Weights of a small GPT-style language model, trained from scratch on English Wikipedia.
Size: 14 layers, width 64, 3 heads of 32, vocabulary 8192, 1.83M parameters.
Architecture: RMSNorm before each block, rotary positions, no biases in attention or MLP, attention and MLP in parallel, some layers without attention, capped logits.
Training: a variant of Muon for these matrices, 100M tokens.
Each number is 50 + 10 x the weight over the matrix's rms, rounded and kept within 0 to 99. Layers, rows and columns count from 0.

# down: layer 4 MLP down (transposed), 256x64, rms 0.125, rows 167-191, columns 0-63
# up: layer 4 MLP up, 256x64, rms 0.29, rows 168-191, columns 0-63
down167:34 53 51 48 49 62 53 50 40 45 59 39 42 23 43 67 69 63 54 50 49 46 59 55 48 38 44 40 39 46 69 47 68 38 71 62 63 50 52 50 60 59 52 47 44 49 54 53 55 53 50 36 50 37 45 51 63 42 54 55 47 46 51 57
up168:48 37 67 51 46 44 51 59 46 47 58 64 53 57 38 54 33 57 50 50 38 52 63 47 56 44 47 56 66 23 41 44 38 55 69 38 41 43 62 43 47 52 54 35 69 44 40 44 50 45 43 37 45 54 62 55 30 69 68 46 44 41 60 50
down168:45 60 27 53 66 42 57 52 43 56 46 59 42 46 52 38 57 42 40 47 48 59 56 55 41 63 41 41 45 61 45 46 64 55 35 46 70 50 39 54 50 33 52 47 27 58 46 64 49 47 60 48 64 38 47 55 70 37 45 62 55 71 44 54
up169:55 60 53 57 39 46 50 48 37 49 57 54 58 34 37 58 47 51 51 51 51 46 37 57 49 81 65 48 46 56 56 49 53 64 56 52 47 63 48 28 63 49 53 43 57 62 53 43 48 31 38 34 47 51 58 39 51 46 55 52 51 45 63 61
down169:55 35 44 67 34 48 42 59 52 45 23 51 58 59 54 55 57 37 49 46 42 48 47 48 47 60 47 40 54 29 58 50 52 43 41 63 46 65 60 33 50 60 49 61 47 54 44 45 41 42 50 51 57 41 44 48 47 45 52 54 41 42 41 48
up170:45 41 56 52 49 48 45 56 56 48 53 48 42 44 52 55 39 55 57 47 40 48 54 67 61 41 71 71 40 43 46 51 39 58 80 33 63 77 50 53 42 49 44 55 58 46 61 47 51 40 43 57 50 58 47 59 52 54 51 59 62 44 54 41
down170:56 43 43 37 57 57 46 47 43 59 51 45 55 56 46 39 61 47 34 58 58 55 43 33 48 53 30 32 56 46 46 56 58 36 29 56 35 36 54 42 56 37 53 46 41 53 39 59 47 66 63 50 60 40 48 45 48 40 56 39 36 59 38 45
up171:53 44 44 46 43 38 59 53 32 40 57 48 48 38 61 45 58 55 63 56 50 42 49 60 46 41 46 53 56 55 44 50 48 54 47 48 43 64 47 67 42 46 37 47 57 44 56 53 47 50 31 58 44 58 52 51 43 49 57 27 46 38 54 64
down171:48 64 36 55 53 42 54 30 59 47 42 58 55 56 56 48 66 73 48 54 62 41 45 50 46 36 44 39 53 44 46 49 33 43 53 63 66 52 53 54 48 46 56 49 60 61 53 43 44 34 53 50 47 48 54 62 46 55 40 59 46 66 47 60
up172:54 38 45 52 54 30 73 40 41 36 69 52 55 44 39 71 50 40 65 52 51 35 52 69 48 54 50 48 54 40 56 41 47 59 51 44 59 64 59 60 47 21 40 35 54 55 41 55 47 64 48 39 48 40 61 45 57 42 58 51 49 52 47 48
down172:54 30 40 56 50 36 43 56 41 44 45 42 58 51 51 43 60 35 33 69 61 39 40 42 53 40 28 55 38 54 39 41 66 47 66 57 56 53 34 57 57 62 60 35 49 52 58 43 58 50 75 45 49 38 44 50 62 37 53 53 56 69 54 41
up173:47 46 39 66 62 42 46 79 59 44 45 63 47 36 49 62 64 56 43 44 44 26 54 64 54 63 48 47 47 45 52 52 34 36 52 59 41 26 41 54 62 30 57 40 50 40 42 59 51 52 57 30 48 41 38 46 31 56 46 47 60 47 68 53
down173:62 54 50 39 27 65 46 58 43 57 46 48 62 59 57 37 48 52 47 47 35 62 53 37 45 36 42 44 43 57 47 50 43 56 51 54 53 69 57 55 61 42 69 58 33 58 50 36 55 48 46 71 41 57 51 63 56 49 63 57 46 49 42 55
up174:53 48 49 59 52 53 51 38 39 65 45 48 50 47 46 51 69 51 63 58 40 43 59 69 54 65 55 49 50 48 50 50 57 52 58 50 44 61 45 48 53 38 44 60 49 57 61 46 41 45 40 28 56 35 43 53 61 53 54 65 58 49 48 44
down174:43 27 44 42 36 48 38 46 33 30 50 59 55 51 46 52 67 50 44 51 37 60 44 56 80 54 50 35 47 57 35 51 58 58 51 46 56 45 56 45 54 34 61 49 36 40 39 54 59 40 66 64 47 51 47 46 49 42 65 53 53 47 57 59
up175:48 47 43 41 58 54 41 57 69 27 28 65 31 52 48 45 53 41 66 47 37 53 49 64 44 40 57 47 42 48 63 38 47 69 50 38 55 61 56 65 40 39 59 15 55 28 35 59 38 45 38 55 43 45 55 51 57 43 66 49 61 51 57 65
down175:63 51 60 68 47 38 66 45 34 76 69 40 70 50 62 58 39 65 36 52 67 52 60 30 50 59 52 53 60 54 39 60 57 37 51 65 48 27 40 35 60 72 42 82 47 67 58 37 66 55 64 51 38 50 47 49 44 60 49 61 39 51 42 40
up176:43 55 51 60 52 49 63 60 40 46 61 68 64 59 49 60 45 64 69 45 59 36 55 32 45 56 51 43 52 37 31 51 57 64 42 59 41 42 57 42 51 38 37 57 34 58 42 34 41 57 49 40 54 54 66 58 51 49 48 51 31 54 35 50
down176:37 53 32 45 66 61 42 52 48 56 53 41 48 53 41 60 56 26 38 56 31 55 61 42 60 35 45 60 48 57 56 62 40 36 59 40 62 56 44 68 49 37 51 41 49 51 47 42 43 42 41 52 53 35 47 46 54 40 45 61 69 49 64 47
up177:76 58 31 47 60 37 44 73 74 60 44 56 40 55 44 57 56 54 71 35 51 30 71 38 47 46 62 44 56 45 50 44 50 38 60 35 63 57 35 44 44 42 55 61 54 67 61 40 56 55 42 24 63 32 54 32 52 62 43 60 68 50 77 44
down177:52 35 52 56 29 52 31 55 32 53 40 42 47 51 55 39 66 54 27 47 53 52 36 64 58 29 64 60 53 52 45 53 57 49 54 44 61 54 77 42 35 57 36 48 38 45 31 64 42 33 47 65 33 64 52 64 49 45 61 42 42 70 50 51
up178:50 53 51 51 42 48 61 66 54 63 49 70 34 46 57 35 53 52 39 36 61 40 41 50 57 70 57 64 26 37 36 50 47 57 57 33 63 53 42 47 41 49 56 51 49 66 45 47 48 49 40 36 40 62 43 62 58 56 61 73 60 40 38 46
down178:50 40 52 58 51 35 54 30 47 38 39 29 49 51 52 60 40 53 73 64 37 49 63 48 49 45 51 36 52 67 62 43 51 43 36 64 31 53 56 46 60 40 42 42 56 36 62 55 58 46 45 54 60 40 58 35 48 47 53 36 44 62 62 37
up179:42 36 39 38 48 57 55 54 52 56 55 56 44 54 64 49 40 55 37 48 48 62 43 59 59 34 59 45 39 32 41 39 53 57 41 55 36 52 72 64 44 55 57 42 60 49 70 48 54 49 45 68 44 79 49 63 59 42 65 44 52 28 51 54
down179:47 67 46 56 51 43 33 42 45 40 43 46 65 47 35 56 64 52 48 47 46 44 52 40 48 60 45 56 60 66 60 69 50 46 53 57 55 53 27 38 58 36 46 43 46 52 32 46 30 39 61 28 57 24 50 31 39 53 42 56 40 74 35 54
up180:46 32 46 51 49 42 74 36 49 57 41 56 68 68 56 61 35 48 32 59 54 75 47 44 60 44 54 43 37 40 38 67 46 41 42 47 30 43 56 45 54 60 40 44 48 39 61 55 54 57 44 67 40 58 53 65 62 35 61 49 40 55 56 58
down180:62 69 61 46 43 60 25 56 53 47 56 68 32 40 39 48 56 53 69 44 40 30 46 49 30 55 65 63 59 53 56 36 57 65 59 58 69 54 46 49 38 45 54 57 47 55 38 50 36 38 51 49 59 44 47 35 43 61 33 57 62 51 55 40
up181:35 47 39 39 44 46 65 40 50 57 63 55 39 29 63 44 49 48 47 45 55 67 53 62 49 44 60 53 41 39 40 59 38 48 49 55 46 47 34 51 50 61 40 49 44 45 58 47 50 52 51 33 38 49 57 50 53 39 67 47 39 52 53 62
down181:49 50 32 58 49 53 44 50 50 55 65 40 47 49 48 57 45 45 61 50 54 63 46 45 61 36 50 46 47 46 65 49 54 45 43 33 69 56 56 67 57 47 60 52 50 25 43 41 43 63 52 48 37 48 43 68 36 57 40 35 49 49 44 48
up182:63 55 46 65 58 72 36 54 50 56 45 68 56 45 47 55 47 53 52 48 49 59 42 61 46 59 56 50 45 46 48 44 38 44 48 62 46 47 58 60 50 44 56 31 58 51 48 53 55 49 51 24 29 32 45 50 49 53 61 85 39 59 63 43
down182:42 51 68 36 34 33 60 41 50 47 54 40 43 68 50 50 40 53 45 47 52 53 55 45 49 39 43 58 47 59 47 44 58 59 47 40 45 57 37 49 41 57 43 65 43 51 49 39 51 55 56 83 60 70 54 45 55 35 38 29 68 43 45 56
up183:61 41 50 59 49 37 54 62 47 49 42 62 52 49 48 49 39 50 40 56 49 59 36 50 53 52 64 54 47 54 56 60 32 35 57 42 45 50 45 62 53 29 39 40 51 35 53 58 60 42 50 39 47 55 54 61 53 60 59 71 39 41 57 58
down183:46 56 38 40 46 56 54 31 63 43 55 55 50 44 57 51 58 57 58 39 51 52 67 52 42 50 39 55 59 46 58 51 64 54 41 43 53 51 49 50 44 49 67 55 53 56 47 46 38 44 43 61 59 54 50 25 56 36 56 45 54 59 29 47
up184:44 42 49 43 49 72 58 44 70 35 33 61 41 61 56 48 53 34 43 39 50 59 58 42 49 52 55 42 33 24 51 60 37 56 47 41 58 56 40 56 50 40 37 25 63 34 42 38 42 48 69 47 78 43 52 46 32 38 49 35 41 65 48 72
down184:37 51 45 46 61 34 42 59 39 51 52 52 55 47 45 62 52 51 58 48 58 45 48 32 47 45 53 71 55 52 29 40 68 25 62 51 52 45 65 42 51 34 54 61 49 67 40 42 42 62 45 73 30 55 40 51 52 47 53 54 57 32 58 39
up185:46 48 48 43 37 51 49 38 42 32 42 61 45 50 51 50 56 35 36 68 51 58 35 36 49 28 49 49 39 58 53 56 57 75 63 17 63 46 41 53 39 48 45 50 46 49 53 58 48 47 51 65 63 50 58 53 55 35 48 44 41 62 36 58
down185:69 54 48 51 54 45 57 73 59 63 56 46 63 56 47 41 39 57 54 34 43 40 64 57 66 64 44 52 42 45 53 48 48 34 35 68 40 64 49 43 68 49 47 46 48 50 48 49 50 50 40 35 36 43 50 50 46 69 63 41 47 38 49 35
up186:35 52 55 68 51 55 70 53 68 66 53 29 52 58 58 61 57 54 59 65 54 38 52 25 49 45 40 46 45 45 45 51 69 51 47 44 48 48 58 35 54 52 53 74 42 50 50 47 48 47 54 47 53 60 56 64 65 43 47 31 49 50 44 49
down186:70 44 48 46 63 53 38 71 67 38 53 55 62 33 43 38 47 32 59 42 52 55 58 59 46 57 63 44 48 40 48 55 26 51 70 43 73 52 45 49 40 56 51 49 64 48 50 46 39 58 59 54 45 45 35 48 41 39 59 55 43 40 60 73
up187:65 53 48 53 67 70 53 42 49 45 63 37 49 29 45 58 62 61 66 56 32 25 63 81 33 57 40 49 62 50 86 68 68 48 43 53 49 58 36 30 57 53 62 62 49 63 44 33 44 58 52 37 39 44 31 43 70 39 51 68 61 44 49 46
down187:72 52 35 67 32 54 47 60 51 38 41 52 59 50 62 55 42 48 31 59 38 65 52 66 55 56 59 51 38 46 52 50 63 48 48 55 53 57 39 54 62 56 45 45 55 42 31 47 46 50 35 48 07 74 49 62 54 57 42 18 56 34 66 57
up188:55 58 57 47 67 42 49 63 46 66 58 48 47 25 67 62 52 45 43 42 65 41 31 54 52 50 61 49 45 37 40 54 56 57 46 73 62 50 53 63 57 52 61 59 48 57 65 34 51 37 53 45 48 50 52 52 56 57 40 53 33 32 34 40
down188:55 40 67 74 53 33 34 55 35 39 46 57 56 55 64 50 50 54 64 46 28 41 43 50 46 61 54 54 45 48 67 47 53 66 49 64 33 41 27 51 72 51 26 63 59 48 54 46 48 49 53 37 69 55 53 38 57 59 57 59 48 32 55 41
up189:50 44 58 32 43 55 46 34 48 34 48 59 49 43 64 63 40 37 55 69 43 65 51 67 43 41 61 53 37 51 42 57 50 57 54 46 47 65 61 57 49 66 39 38 56 50 51 49 57 48 33 52 46 33 52 54 53 32 76 63 40 46 50 63
down189:46 53 44 67 59 38 57 64 54 67 52 49 45 56 29 49 51 66 51 46 43 42 31 32 54 60 47 55 52 57 48 52 53 45 37 52 45 42 43 49 44 19 54 54 31 45 40 49 48 57 65 50 55 67 47 42 39 66 27 38 53 55 43 42
up190:42 68 48 43 46 80 58 37 54 49 46 56 48 55 51 33 40 37 36 53 44 69 48 43 47 49 46 45 45 47 60 41 55 73 44 42 31 46 51 54 51 56 53 44 48 48 60 53 32 48 48 50 41 42 44 72 42 45 55 51 47 51 38 58
down190:65 41 57 57 55 31 52 67 49 43 46 40 59 45 55 71 69 53 60 32 39 39 38 62 56 50 52 60 50 44 42 61 40 35 43 57 58 57 53 58 54 55 51 40 48 61 37 39 65 60 53 50 44 57 51 46 49 57 49 51 68 52 67 51
up191:42 46 51 45 54 64 34 48 46 42 36 58 38 53 39 33 28 63 46 39 36 65 49 43 42 47 47 55 42 48 53 36 42 66 50 52 48 56 41 47 56 66 55 38 47 57 61 51 51 30 43 45 59 61 55 45 50 48 49 38 55 54 41 50
down191:45 39 47 46 53 36 62 47 48 45 55 54 56 49 51 54 76 40 49 50 52 52 51 50 60 55 66 47 53 54 60 57 63 34 44 56 47 55 42 39 57 47 58 65 54 58 48 60 52 59 52 53 25 57 44 58 43 45 44 62 65 60 62 60